From a checkpoint of a small transformer trained on Wikipedia.
Architecture: local attention windows, gated attention.
Each number is 128 + 24 x the weight over its row's rms, rounded and kept within 0 to 255. Layers, rows and columns count from 0. Numbers have three digits each. The size before them is the row's rms in percent of the matrix's.

# layer 8 attention key, 64x128, rms 0.151, rows 10-32, columns 0-127
089:141138105119147179173119182067127166108098115149147133091119160125116124110138173114137096135130155147135146126093109134113152169131102150085157126149159123121161155142092122120085105121134154149128071143151147128129165155144138110180148105150131125114110164128145117096144135149127147166108166099135123111090132081103149123162109116131104100143124137128135109096173141147118131105143
081:132077144125108114151109223077157182102117110140118143096107168143140118130128143161127106098127129148143147125095146121094129144175119162084130117143110163114121120128135124150153148124126150151135121161140119132174100131125120168153124162131124113121100126101122086142107102071113099134118154094118119117107118162128153114090125136152154112098130138138129095112124091107146127077126
086:113120124123095172085140215170112176084106153145126177104084103132152172168151147110095113151150139126124129133121122149108134121150103173146128140112121105126168152145103137149132111142118082155122126148106124098135131138119135115148179086127148140112089171121132126095133124112116140116125117114122099062099138120137153137130078127106114168114126135108131144123137153138125135143123
100:095131124134093120128107092199147102158127161142152088117152101111115172178066162129059146133127112096138122166151131100120097099113120124158154107153114118132115172143140104144122103117112116126169120147123118188126128161133129123145140153121158113155156098131125126128102129126131140104126119129117113133086181126119141105151123131163095095120109149116159121124104113111108165159127
128:134138166126138134087126153095113117197183075096095109140114136174111117127145142109131115111108163140150148127140124114080149135164142118150151138117114160131134130130155103087159161139071114106124105146105143212153140130156117120108096135135183110122111122144163131111137123115107144157114157174142139138154104121117085121160160123136121132123147138130104124151103096131122135115128
119:155140133150118137113150117133096161165140133129134123071100112112084099175104122111171121061120130133144138164127164163136083154151172124096128140138108139160127102146125167109104124128166128137124132141118133122111126125159123102143164125158114098154123098129155120131111080085141134135065120130111100100121109106121122126167110140145118092145156149133134164109125096109095186113153
105:139100133112143149146103121105113097155140127086114124110125106172165098095152106147120097120138087148055111120101132114120085146150113136123141129070140128102111103144123127090127152124109136150111122122144087137111160122170143143094086151136110119124124178104139128149127108111107133117088138131157144163145129121126139111089126102093158090094163140115108119083165116171120083155155
095:098128116120133134111094167166111128099148167108189094172139158116116125147134157113117148131160133093103096109194123160101085126132144108138116126121123114136128122103151138140155103134107115162141151105111100093123061118113127138128126107078097144158150128123159130140103155109113102154148151154124165117120150143096160128067166131109132132151153098117102118105116169113126160119130
099:084151154124113160133148142125095131126108146151149166116147133115139094173145132139109140076108126148165084132159135119142128127123145138142129140146141109124152129156133175138162133173105150128095136103095115122099141142120134121141150163096144152185086127143147080162167147203135141121121146157126119124126132122073155084136153103141108140107102116129131101093148125163148100149166
106:121148116101103094172121111129158099113139096141144101116080099138143154108122139154112174142127138171099121127130120135124085162144097109109128168155102148088116115164106175167117113103124143164136145160120137084144174144133110155145096103103109118150121092144150102107153157142124093110114097125117099158148120128125177096101140137106121152100068084122097114127117146143125119144131
105:144116087132141160084118090109144131120097108138140180119150122192132112125152164117127163118109162119154136130106131125101113117160170167157109126141143140144151134153058073117156126129107115103122125121133132116060135115100129101125115154125083131126141151146176107109159125108116123124116084102127126184125117107125147147139107175151158148146095106140143111128126129121134171152128
111:090155141107133130098153168119200103151099123176124097163140147112094183095115111128084132124154113110086120126121136109129133128139156141103087164140121126139123175132112167129105138122173117133155138147108199114125175118114160120135111125119168147162117142131135128139116137117123180132136152126157135131100157154138138150112104107115087130124140093140108150168141131125085145145109
112:129177094135155122108108118124139150126152169130153105130123117148161199139109141141134155158157151121111117163107134124116121192144139153129100132131134095101118110127113106127164157125117154144118106136119097077083161123131141115142146091097136146156111177138133103166124097144088119151086114127126110153136188153134119117115098157134100099136146122111150113179161157128108102161138
107:145175116125119131075113144153121135100124156134124099160102145106115181131152098097187108113106122116123168136094107129122160116104140107133134138162112137071133147145110157093082118108134131154135135114102136138104112147116129182112104181110103103126132132084123158144119136145159130081115091113163124120118125158134092106126130088104116127107158105159099153135084161145145131098114
111:153094175141105145153164117111165135111156137131154147138096133086169148142142119154160129112118104130144113141123136147108128142091113117119113128158097115102111139118119133139160171147126121157143150100131167114156096118155120161147157147151148154139130146181145151140135097146123150136106143133092148129143145102126111152129168148133093156154163153203109161105157171065104134154103
111:125113134097149092147130120101137167094089131134047139154140160139118132087118135123076127166131118135130102187135115169166128150100150168157123094102126109127140179120123105129125164107116078131148123118133114115136128116112120120137174107159141135104104112075169116127121147099137132116092101100153145094132135137139147166115158141121089137083117120124144132126095121104121117169135
104:126123103113109087140129099142133095126107111144122148177140167121136113087067113109116134161147165161186140071159111124119108139137097178093140104129130099132175153104094139114126140136144093117143117139114129144081097175155113115126134120077113124103110156093138126061144135149132129134117113123139093172124129109147134146126170138088110130146122135102129103118112131128163110120129
102:119154131105135107125134134150135132126155135139124118120087139120118115094167085101123113119079137114122128128145121171129162106130114119132154140105156173114112153129171098120136109141113099085160158152103113121119166084095144149117145101083151140137142139111143060100137086154123156110059070138116178110171134111117082136140153113122107153121112140120109088136152124106131117112137
120:132181103103108124128123128099126139090108125095153086129182147175140139121117114109119122127126102118080128125147148131113120118138163132169131126086094141161089155131129085134165100108133113076098112094126128118134143222127168154114149125141128076116120135131130119131156152144157138181141108110137159133131112098110113086170131139158139107152102121120152126147141110129122127127151
117:161170181146099135108161132100153185145126083111127122120129159134104123118125119145136132142162121147141141164159139146143141120101121113117116101146121135161113100127086126139125131165194133109092105072093113082145111103119130122135116138128109170127155119098148139099155108147108120111127131195122148099186121113145122126085142125124129139116138137121088148152120079091131150093143
111:111157100129175158133119108120127128192142117180131089170139133135121086154113138110157145151127155101117132136141141155164153144114139103137135121124134154114151138081130155110102172116182129123151149118127126126115155165130130116135120143115131125093179094172085125142150182148110140166072147108123154113114156096150117113092158122137135112120132139101108070139139115137143151162132
114:138110170132107149183112169136140140109123105130077113110117124122122143205128108149106119163103096114132173103138119134121161125156120099138125110118142112148088185142139134148138123209136114102138169175117080124112160154131112138146111092126128151131126150152129107101115143169138150130183133086119126126105135094111147106134114123137107168111128111129149125143132111141158129112159
071:120149157117116165170111157140126142130132121114152134092098133121131143167121140133124130130140142129137135109104149086105145141154103133086141146139132072168150168136100149143109141092157164118151134109117144128125144114103179092161114101128107111086143122111157178086120131159072102126130129173121083117070150131129161111102099112106103133183133153158118139123135108118098164143135
# layer 8 attention query, 64x128, rms 0.153, rows 11-32, columns 0-127
093:143098149113123162138128128088108114152119095062082128123122147151114039131153072121172111156093125134115124109133116137130112089143142100159100141134114124147103121146157124082111175131110148152143133135145130120098118176092160123157111146086127117105095139139116146166129136124113139053162129123163142134150111122139142114100112114127126127102160114140102127142136116108124126157141
109:078168123128068126134152184185150132098122158159142142171098094123132189115118164119100134136151121113143139137125128140133136143128130138143164156137129142105163111093080158151121103115122110103110148131155119096136124120129109141112147123140123132096130176137133133077112133197115118173118110157147126107123132146137109121159163112123131162133082142104175110129135152162132130108110
099:136150099135161107116104049137131117173148142132153099105149169144126121121132126154111138125154189120156130142163113107122155091158128158138167130121118122134153166103180125125125148123142124141096122144138117165127108150137127114128129163157130090146140078113131107099147133071146126137146153138074134174136145137104072097137086116128140130127126131088164089149130148134145107137109
102:142161114108168130142132142089116149135113128179114134127098149140132168150172168133126140121151132173142106118120119148120149133118098111167159140129153157135122136091121173103133136106088106130089065107106114120155132130130107088084120109164150141102122104126166155092073103138138108140124151135165123155125133106159105140121154146140157094108124122147167152126127119135154190172142
114:106103130155116169106106144178121155102114159161116127063111067115108125179100128162124127119078133146139093130150144101102124142094142162102120165133128135140139093110091130117128126137145100114127104109120130171154135114129134088135129079103152099142129135113152098115089117086146128127098143111116133123123134096117106139111148142126143131133121159151083160068081110105089131137129
109:139157135141122123124126098110098093145143164103123148146099089186129117103158121141092104121171096155134095087166109075127094154150135119150123112089096119121118114149167145112133162106124110112115135145078115133111124106157133131087103136146144105117112118125133136106151155099097139106130148116169158170146125141116147171099127122120151075118155158130116147066140104136116083140148
093:110156127100115156100128116143133180103095153166131089135116100112120098125148135138121136119114119157116112147142096160167102109178173103154119127170132104132120135120142132123112068089098156163106122095131095105135118130116120139187162142131134144110132157129131190099130139114152110140132156153125169114099146147119136119082115124086150133150108147148081120067147145095120125136137
091:124130138118157126098132132130089116130145119138143158138139111132140077167132154181122131140132135117142075140138128121128120143132103166126161140122126142141174139128154167117169099160125129134117159096109123154103134178101112120116126126108138099108095114119159066170147154201122186129100164104148112152156140145088144095104119099100095158104116166137104105143108121124134114128149
093:143140118126127121178111137107147110099144080131130106101059121130120178117110105144105161091107134146111131103159087081126094105158100114122125154131121126084125118136140110113142095124127106137117162193107102093136144133112104127154098122132129076160123131140131119124133170140090151113134099139161163183121120134102135136106155165124138171106088095145137147119129135171138121151136
091:132174118153141139125158137126142133102124140152135094109128076165161134150145137107117158131138121159120151121143136153116122089124116161121126121136165106133133143121107075125135156085100136103135145130173157138072132093113137112117102156127131126117109109181138117095176116102132147167130126134138116158105124112099151143133121178136114171181137123098137068091137139131183160169147
093:111140143156125143094156161115143111128121110142145122150181125144117097125134090174123110152129122118129085166130149123142119124128143166107076137092153126111169101108113148105150097094172149149123143145100197145130177143088140101105105161122149156132131133121124139108151147101102151115088145140146115143108153165159138130119084103099115162123128091144079152121119128124127175159134
102:119159107131156134089138110148117149133098122138149150116096080111135108129095113117093167115164143117131131145133172113134079186148130102128127144128158089109155125136138087180134166097111123116141122119100141100126213139127132153123143126098121136163123151119123133150149116113085127162100134112142116160110156167109125124115098119139123095135152163116124125176159174164138088130133
104:157147071162105145065157098123117121162126142076095106127120171122132172144126116142169130145099155110130202142123087138117163105101157132127133149153093157130119141147135122112108109113127125158128138130107156130133135134112109125112098188103136109132103130083111151151136111110166085108110131106163127124133094101130119108131107130084117147117143114144100150148086119133136139162097
103:141128143149098141147158132157123095150163129099144100096127151058170132177102111148144126102108122121073134113108150149114122130124119129145136107139119082100069106158156112157122155141158140134135168105119139111150109114148114116120160097117134162104093100160124151158124107132083149161122169152115131121140121122159123141135128148170137134162137106147093137127108173102146141159184
109:124110137113122097121149101096184170099111098139099117178121135148129117160097103105100143116139144133144096142158131119162127134101123150163128115116090133129118140132149107115140142121140087111160153118163139111133168115139163105085138115161143135123116122108133100143118159127134164107086104145114122046118086108148138211097134174122115155127125145128122122146087107126145115150138
088:126083126122073076140151099136136116123107140136140119141126150104118160143115141149089153153170150104162124040140148131106150138089107197133149134118122089135134131131098140138109125169149107108137147134146129149152127120144153135168139122102140076122132193108128130124144141149096117132126127145116120113124129120168119167165153135113121155170110164104157125112107117086143126154127
109:111178155144122101132132161155076120145168165121141085130119105148133151130158102117120105106124159133122140120127147153139135112101136087145124116117133157097109153150173070097115099113095119100140152132118111080115086110125137108101137123149184167149158102124093069127165116124160159139084090159134167121129134131135131123159136117157113150140129141109114104126140152122091159103135
097:152113105145104125105140121116133155110143107078156064142177144088170107097146154130133087144131106095114120107191118129109139100117120137173106144083155172133133128114162097138136129140131105133091162112108128123147112200117122123127126149092122133116099118119147143126146132105138122182138116104116148106123144116131109086158150095161110119133135117161109148135149099186115142135111
106:138127177138100097106141123106175162137154105139089121085114193147100124116130136149130100117156099106167135139096119133143132082159104144111139111127123137153128115173110127129105148155155149128075106111093097106140093135085143110162112149156111154114180124115112138105132104145100167110124138173151143102140100131160145096090109113127112130137152135131089131166139118092111149151144
100:099147154104155133085126098128178114143132147200151109140125112124159121130069130106135122137130152133098151161143149121130133154120109150132107112097142112089107123123123125142104163140152121145155140123100088150067136146113124133134102099121119139112157096195135141161118176173162151133112130110140122082111118092149118145123129124106126100157116099096115098127151067136164131121125
100:166095152111102166134111106134096150131144102070090162134161123132124121145159119192141129149094127131151168111177117113149131096125157081138147106140151131148093142113116110146125142193143120136113150169124096136143129150083082128109088093148096135156118124143125153083131154126115123130152084079092130111168128148151121120121134098123119158126110128139126141144109107122150145143137
084:140137127147129085104110148175126086115105102134150204151116154132140132101164129162141136155138085106140130127099112093108152114113112117132129131108071132144099131066145121130137129097120168101145155146178128144100112160119114128114135125128109099125144153121110112169137143139145127133162112143118091096125135140126165123166120126118081188142100121113089092129136123085107100119161
# layer 8 attention value, 64x128, rms 0.173, rows 0-31, columns 0-127
098:147177153118157131121129182124167150096169150131101142066106100120134121084108109142150118129124130118104083106097116110124118139160128179154123153141125151125120138083136092118131103129127134104140120110167138131133121188120152098129140114093123148090087188120107154136140147117104154113146125135120127115133110091171158123110114107114080112139125118129095095157149157166156126156149
091:150155133165145188109143146138116147151137099132100137102175140141154100087148131107098127127142130188179126120130115142139065128132138110128159140114116168124130146126147134126111142127114094178136117093137118113104125134188129093101145145107070127100136135125123160141136130122061132149134070102119118153115134153145128195118080122142141118118127120144134126146126143162143121112126
096:138156115140158126153137076106166125137148095132113128173131116124124162158074108122113166115140127099138114128132128090163113106130136132121132151167108172168099108130144172107098139119148134125174159126077130145150119100123127128127115148142106116141129126111147098140116120163157086139096129087138149167128153086134075115170155174103096114172163109186143118139123123133133131123131
089:141115088091120140167129118073126117143167113177110149144079107093135114092123164144116117187160117143133130140120102127136134137142174131125124132107084162137089102128128129116151125116127121162120180171135110125140153117077115113133119117191112173141138153142144138175141127112128166129133097130132127142108104123127099107112097165168116142153120126124145173142156126122086121151160
093:134132123145109151152084166142105122175111085133101146104150120161188109138142145112123139144114123148139155108139110112187117134103122161115158131157145143135091156123096154093193154116125133090103135169113134142160121166143126210141101105137132151124151155119153124129121129130103135135105120114141159096122139128106115125119175143148087140086148100148143116081141125156117130113141
097:122123185147137129112113137133156176114086167127125100095141142154136125127153090154135136148149159121107158112083087138134148145119150112102186122138113122125156120168106080137131131149150138113079155127145160156138103103155136158117117180129143126071125120160127153134072123116144122119119113169101156123114128088130091136160134154140148100157150091153104123147147096100139143119103
088:106155130134110112090120112157134118155143177116145140131078119123105115143142178127161155125141105090144127117096093135111143131109107130137105150163152121167132086124150082169107130165100116108129095119123118092125114150138110113131087174111082159128081062152107097141109146130146108138130159142119111133144120097148131055114118101136140135119141141150124110148122176158121147124099
096:156098130145141130129158077152149137148183188125134123107118086114124128148100162142151124138112114157139132118139101138081130186120155100157122101106110128112141133133154112090130137120166103114124115141119118142155143097106110121167136097115131109126148092121181125134096052126122134098106145122115097096104107098118113124126132169164161176131091122120076134131119122140108144152142
090:142105167146131093104111104176142114140173131166135091109115122103104144128100132138146136137118101094145152104154123107104136105171113143091097138142118123134084163086096125151103134095130152139115112128163171127164138105154113186145135126123135098130105099081193168118156097119118100154130160137113105144103160155122113109172111125142129123163131090135159158129116113120113112147118
089:134073091130126133147150136149076124176165140147122108104140105125117133172127129069142171167111128106133132117123133120130109124119148111147082102119158128137160122184114165100125086120137141108156129115114077113113110125137110150076141096087135098104109120179140164124119149098135133147154099148114120124116129108110087113123149127068149123144179125111093141129099124114146112130142
093:110139057118146140155099141113130117118158171124095141144103167151114114113127132142109097135193117092139146123118122148108166130176135135132108091153140157140100116133127084156089105081162105085120131100090117100126148178154112138100146126158116147070155154093138155112123134136139136149114117148139150112128132179125142120110116162140146122137127144092128143139090135139160108095110
084:142124110101189147132141096126138100100123165147114204131120103110099114114114130134085118122167104160150128079131153162109123102113122130154133120103116136142058082134107146119106151091155118131169147131149164130064133122131114145120105093103120117113136110145141159105142104129111123128137174126098102186133148108122116153130145132124128153128122140114131104148149116072096121122099
095:103129146133110122148131101165124099150121112135112121110145133142122153112141114154095152128101144131069088128105151169139156103117146105167143136147078121116137140086152126121142142177114106117098127136113159166112097138121154150138185150105147158121140127099162123160083135135110117133127112126111080167087143124095114097112164139141132159134117152102167102179155135133181090157123
093:131182135153154122120144130147127138148114141135134053112123124095107150095120122126092168125133175113109127143082134101111128116167093125123112139099133153151115120141158131144157121099173112128133165135109168144121157138133117128134073177120086135122129132124149147116120152086160135135126124111160148123116085172132159140127145109143165124118089078155073153165100124134097116147101
090:138130117103110114167129141088142130106145074113143157124130143125137170172159150104131150101143126135171132147111106127117165124125137162161115149092167090114140144150084109119168136138119126127127147151141116121152181139140138170135142065159135144143132110112164186111108136110124140125122119091110076126116124067144132145128139165146145141128106118119186102147101097157143136162116
092:151119158048110120103127125128109160125115095086086142107132115138125121116110097096068168120141143122145136098127131103092089114123149104122108124120120120162151120132096149119134132174124134128117087111131155145106170099112121119120100162137122155088119124102129150127099134118065092120158114140136130134119144156124103115076151109140114153104091119177167155116093123132139142117179
094:135082130113117178134167119175139135152114141140111096152127092100149139145148189094083160096164112171150145121156184126139124109136097156133145131125103139122147160097143130118145090119080119116100130132110109142140126152119140147175151130107113147110109149135111119170082109135158132128176139150144143139144111104155159122137116149095142139153072090128104130104103140093123134131145
095:117097123144049109147131118117117119110151136089144133166095088151139077121115103196128133139140157142132131105122138120102102144148100163142139138132107160098173125127144104084146127136126128145116114130146141090130152208098124132171176144101144138130148129139150124099161143128104159147131097122126137122139120159179083150170154119099122142128147132141103134167133133114135144133115
096:091136125123169076127132052168146134163173140112101100115094142088133162167115110129112135087122113124156174126108112146130129086108143110104125135126145148106118134096156114137151127153122145075149092099128132133119115173150119130108142126138123122153176106157121141149121145154148179101149138124144175145104119135134117155103148095154106095148105160142149123138137104137127136163166
099:132120107083110121138146112142154147113122095115130088114112146108103158122110104132092122132131120095112151100158088094157148116110162124144152115122158126107119139121113139158099139119161138151105154084088146111086139151096105133149113110102124108115104150143149143128127134137115170160179092133132130118093053101112133135125142124147123119133171097134092142151164154116131065064115
090:113123140109137089123149123102105134089095121119173126112166155131119131150149126161101159191129129094125150128109146119144115101168110142117112109127153113102168118134103154098106111129107124120128125150104169152137103178134110135156116118152149105140137162153104081130129116137115146161148116138148093106133129125098155123146106098189078162110112151170170138134137142156125177090174
095:099112133125138163115174083101140068123121142092144126108122116092133134123130112136134171148105099151120130157102145157143114109140146138102087142137143087134149142114160106135104105144139156174135147106082103126167110119124160174124125129150123171106123106113138175123109147162124129099104104081102163125111137110119132154088091110112085103192167112106105124116136147130140147145149
102:146091138147124092101100101138127075119136156105149125144129133181119124107141108104101129183121083143148109152120142128143157097116117122141110162158083123123146153125104132134136172155143093128120115090134160102130066117117166113147127105124126129178130123097153154092177107126127132135117142126124160149093112092082157129091137164108148145095117135165093107132144135104105143142165
092:103110152106147118163156124105088138121142138092089179092126119168150112107173114161193155124110148116176148127111161148169111129172111117108127108152149134119152157164117152137125150124131083147112134092121139137145157097126128130165102102139099111153114153088092147131132169136129157125147121135197109139089115129107135106147138111113124143117130132163142095117156104149120096139118
096:095144128097140115110107110131146142116141159116107116131096080119152106150112115158109132099103138113090079104151161134148085125129172112132132138154141114068120112078119135102151137104084130160143145126160100147129152101150107098168081132146103102118140103150139168151114107105125107118125149142124138151122177143063158120101091100162179121124146115130100108131104122155140140117137
094:120194112063118116144058150174135104133115178157135097156082109104100120140120118096158129145147115147109119146154114128110183165151124165139105109123092127143151128115187116131132126138113155134113131144113133148100123135126161170111109139105135133172119110160167165125138133102130121157121131108124142160140133121099134116104110110055129116116103132129135116100158130128106112124141
094:113142175135122118168121098104125161138074190136150112095098143140116153084138079156150136160137137136167137135168139090116111113118122158145174127146153135091117111115155198103075110096103161129139167147120140123151143147124137127112122122122157162135127090128131134137088144091147138098131150111110103138110099132108117132098128175122124094122146143123143141151088118114100143156124
099:157126122152147140121146100133127116196112127105116142121124099164097140142135099136146127120145119116127112123151102097142126107169153116142122125067104083145099138132151142122127126126037120103170131119116146146116101109075138071092099094129109120148126131134174153138147128138155141108119105102137136110136131106088148138150119165173124106151135071126156108128095131135115105157099
089:127114105138115132124124145146102158165094165098137163126107138175125094159105128162150121134110097143109137126147110142144167107112128121088144121116078123177152134133112119157128191128155097190146117146113135126157135183143126082100118149115113129108113126093112150106107124131157101084168141104143138155085152119118149101111107143155122144185090137148142131139139144124160137166126
092:149094133130093113106123111130148132113139102138087140125121101189109134106130182159101166130167082128105123188136135156147137141122138131098127149154126139139140143113160142095099132140132171154132184138134134105098116119114133147097123108137100113119155143122062063126116102100101124107119104119144113153100111095138099161114081121134138089143111139144145157083106157135132142147131
089:139174155067163144115111089122086144149106096113112116137127135144153115126145144134134172142133133114118138121150125148133166125120136140127177137129154146172119133156139143143084107070143120127095143121120137140126117116076138090129167135112130159104144150134104163123111100141115106093102128168127103151124149122109107147161111166138116122139090042096131169133144112133106174147106
094:085170101139121093107170153109131124137143178117154112123150131132117140092143137156118151124146138134109129115126128127151143083137152193113150109079164160171164172102089091132145105147132167154137154163140180120089114112147072146118113141112113136166134131140128118148099098115162121178151112115153115124140154156138121125148141126142123132133109107112112123116133117099177115096154
# layer 8 attention output (transposed), 64x128, rms 0.625, rows 0-31, columns 0-127
095:128110083115134112105130196158108104091044098183114128166144169105141145165167130115094171140154115140154145129138112151114157153122151098132132119103111126146136154158126138121128133149133111166091153156110104125108111103088127162128127134158098104124144083121130122128134090192148109159140131128109130128149154166113107139138136138120157153154102149111148124108127114140103115122124
078:102063167111144089154079176117113106072096115136149150177108170064119104123100131109139141110122109106128134122123109129095160153108124151126114132163130080137107130164108142131120139122111153098118124090116139114184123122103114138124147154122126111132160114122126141140080116099177117123125169122122129142131100151077154104157126096136121147104128135143137130148130100082133104124115
091:071124159107106161152134081145101087148141148089159078061155109151123123097129120115117064104117095121132146121087161144124120128119145116148128095124109110091115171102129105134124105141121147133135100133149101064114124131091147104141158119129165127135133115123092130115141095076127131093146130131130102151148123158144142146113121127150122142133121113086160121094164142125099133162139
087:106142139141117137085107136191141127130102124072144100132158158179129127143168110129104162099076134099124143130144128113116134135099093143132163142166134115132177119128128131158145128158138138133147091124132123150112081097187083141105131122061124113103129124111140107071127106148149089150124155098097108131118111095099157120132131094146124121165132127125147118113092097130133143128126
083:125119145110104104115153146139192135068131123152185110130159131088076116103139118114102109087152154114096073134089129107104116154176091160131114110114141134157156129116121143141108131122120114151150109111134126134167122105131116045148136170134138123122108127125101148121138120124127119106168110127106098169126114126156148135132083153127160115143169135146120133099104142108150097117135
087:144096084130130120167137114140138104124137084116138150151162119089113112088095138102112124135136105118162128142186145101115103118132115106127141115119137105124104117146140139099135123107106152152137112139079120127134142167088128129147122119097159141187128108103107108149190181194105128132155162108148088091158121136113174104094152159143117104124099149103147126147134122159156118106136
085:206121129126138135123138128094126156151144094141096108109130140149135126102132123139153110161154111151103135169174129186139092174112155149104101137108123116132133129102129154122119112116151113126129130146116153160116094083112154153102180098146124113112109127096150167125115130147122150100128172095154127087105119138128118170147160126126085106140110166097170151133150096124108139132181
090:133181105139129134103130074124111106158141084103106149183149167168125105092179112124122102137096107129138169119177152092149117100119095152139155121168149118127123129113139176180113125126091144134096153106144145140103092122145142116105124161151131163112132153158155129127132134055125116119161130138120131122096168123144112102104134122123098122104124140086135115132154119134151122138141
087:103162110108109157146163046158110115139133112054109141161159156148130112135128119118131103130145101105130111179116140165141104157120156096159121141114127169132123120141129136122112122172139118108156153164082120159127094155149104097125116137122140156153126156138113132098076139113154129130131099132135168131156141107173123137110143128167175129094165158124128122134147154134156147134148
085:134140152148136126150093056119177102104163120146138135160125131133142138109139087155113159115139124143130133143104125140114148139104105142121149155145116103129131113133122147120126124138141079108121096138168152108132146129134145124121110110165142159137136126092172122127163097172164140111067151112120150167109172143165140133158099115146141163161115129149186133103183141112169106147080
087:144113178131107101089101161128149177123082128118132129125127146090152145165136095140136148122146089121135109150120098120155113119090106113105173126116141148103159157126111110136132162169082129159134117138192151175115119090129138128134149115098140153177135110140137130146106116186125179124139124131128104109138138081113125118114144104137117150147105169113121124141167150089138159166144
079:121135166113086130134114119140112126126097080083148091149172113119146143154100109099146093130089144117141146151130123086173119132073131109146145146141125139120118142147150117157129096170112119100165105097122114138117136139143098154113124154136095156155180095112142163196133127122131125104139063132154156120149132151096118132165103137116114134142148119109151123143125167141170130173144
090:122128098135128108083130064094101118144151133096098129146112103146140127137081154097158128109136106104181154139140070120102099111147134186120115142129130111140090104142096100117067106097135129148158134159114121087140113087114116105119083132124100082161135156157101133132135115140146102117145122164147119130129108130130162147134101138102139102128154131090120122087153108117106162132122
086:113148119095082152140146132157134133090119128103106179162110133169098118135096138125146126171121108133158141149161135160140112144093109126154132115118109092126154136102160105110122140127118157130160133118121135108086123138098122164174171106111174128135107120149110114203124104218091109117116126110112095153114156116113134097136150156141107099130149141106156145099117126132138125133144
094:129146142147122155075132124155120140129120155163114087128132085115131089147127086176133117123088143129117121115168079148105138137113127079103115118188107140135111120087162132126094131122136099140106123109140154146111071105128133086083117170107139102113117134159101126142140122096146110159113141165097161113110126142159142139143152104117105120133142156153060108110132135144123105091144
081:107084118178133169151135162113139094135134136185133125160168133148094100130106134158138137125118116122118146182108181139147147113126140129161123130150130153079116117124104137116125132117133154141127143096128140120143079121130130130103118088128141098128104194157126064127106095099117150149104120145163092151142068123084125125157145142122103160127160144123105108096127135154160127115143
090:122171113133111127142086133137148136109085143144124194133108129142105130102143080136149105128110152131078124142105090117124111110161122133146097090128113105127110097140160088161109147124164144115156147128123157082116135097136111145068109140182154163143128105150149116125130177172103112107120140141130134156126123155106149146127121165138131135091124127125111174130136076145115093171151
089:114153128089165110153138143145118132116116103157141186111106124096107169153122142106116127118117118149129112151131152103170172116155156130111124091158122117138143136113075178126119076124099097155123126124135123073139121090147122099124122097164125157123104140093125136133070143190169103143122169119109136143129150100143158125122100105132108097128136162131145131077115131171104126132132
090:152133126139099188131129040065029126166113143104181108154156133173125103136134143125163128136090113132114106144131128111137120100134146110151116075119130125153119129141088145108086148119113102163117137156142148116121139095153127148125100145125125145144136110124135150169142112099133150118094136111105109127133136115150119116150133162120141143157134114152125121114109134150129133138095
091:093105158104122122133110120132116114118139176139100142150162099142145125103097164111123135134124126191161095111133179152099109153130097101106088151132084099112169147178130128161172144128081135115138122133128141157128119119143140078144124137130122147144147108123113121119108109155124153099067151154114132151125178111105088136127137138125159108169119138113138106090087117145126166163112
088:087087145095141115095118178173116135173141142148101120109087127172087140144113110079147139110148147123154138134130163154091106111145131106168164111147092135127120112100126109118118132105121134084113116177147120171113149120113128084085107136110137164102119079103154165093113104142138135141141121141124130145111106104140113150173116119118136125135165151117082095138085135128158126129121
089:145107112114157134133118075144086142141110120106076118120118108127116152092145152121145113121142164173128154153149094109096164149121086105125138118123120159132127116130112117113165138155131145129123129159138129100115122142134092122145144121130133136109049134151161108113109129058164107129095131133165082118144111163148126094168132153119118135115123130139121164159110096135050100145115
092:112149094172128186128151095128124143145133140149106120092085139112125127131139157169178110092105157088116121122158134142126139126111137150135141144131095135167101118129138128121142088133100141125127131145136145130114196095167075132121141148138119151128124145153103127148124144056160109144118090082129130118139124146135077135152120102112130123156120168108180116120143083149131117131079
086:141116099139172166122090144152121171125110125166132082140127106113130153170115140107091138106114132128103099087142119127074103135099139131140133114110123089174114135153143137102138136127166142134098094137103129123121110146124089107119137121151174127099147156134146107092118076054107096149109119115098169065097155107131112151118125127156125095138152110115156119130117152132154145136149
088:087096136162106139138133140100138062136141095122161105145144168162118148119130144113139104189130166128146142147163130103117160084134137142121165105123147142132175144164159107168091128157166117117106161135146133131115134136094114140118149141122118126138167184121129112106109148110095109110109108150140119102136093120172090103135130115148061134136137140134160100137124094114095150115111
090:124125165155097127121185039103138126129121106136131154129137111142161130119156130109146118157121139136128142126135111142166065122083154107133094143109132144163092141129120165119113123170158097156156112119151118105103128116128106115166159118142115164080151173128098116118151151201161135132112119112111120121138116138113113141132144111127122102169141135133110145163082085129131129133147
092:177132111076135106131165112081132057147156123091115164110176120121094110165099151090139129109099113154065125157134135129114139113138153132111114099121137113138129133098110111134186153119145156120124118102114138135068094144127104121155104127130121131121138147140122102125174087121115114142128101137126134127128164148165114150168125064139100116154092104145113133124141131136094128135117
092:122169143123113153133151068103147118121134119106113125126145158119126127136139106107144101150136144136117151158141126171078125121100105115072172123179117123086106108148099123161129132131187157161102128118125130100113131121186132152167153137146165136122161129117111118141093127064113109099135123180078115117123138165124117116159096110109151132137089123167129110128137116092121112133137
088:168113138121172134117141127085161160100132080151103118134137094090137138173178165126131133135142136113133102160138130155114184094119122133149094119120219133105150080094151102125106100141121154128101160125135113121123117107125133138127125122112148146126153090150122113124155129081140144137106149150123119115141149136129152110135165122141129131106149157067138137188128099136101157119138
089:132139086107109108172091123115146087158089137125124061111125121106173125124125133111144092150124137142128089122099122123131108161107133178172110104099091171111097088119102109170149109098123116120113077123158133116126098125137131139162150132142129163124137115109124151114152147119142116182157141158136097146151100124101163124136111142126099128123128119108166118156162151088088126091145
082:076095137149142094169112043123150098135133127114113128092163119153092146138130133130129106120092107126170090150126149074122115122113173111124110103132127115119120120144147111131148143158144138147137081090114119096110119109141109145099088063127124100116099081152135091133131141121148136168143138136090147100134104127100112126143127115124123139158143142140161110159113153105154084143151
084:179105146128129120130121152173151145132077109120108129094105161149115112146115170105154110115123103117150127170137094141069134139151126105183120147186133146121127091139147149113130148112174089118107119124123128130110127157138160087194133135154081170107121099171140142136115124181102160116118116114133151100120104134104146138100134136123125122110150145143122132113112134099125151170098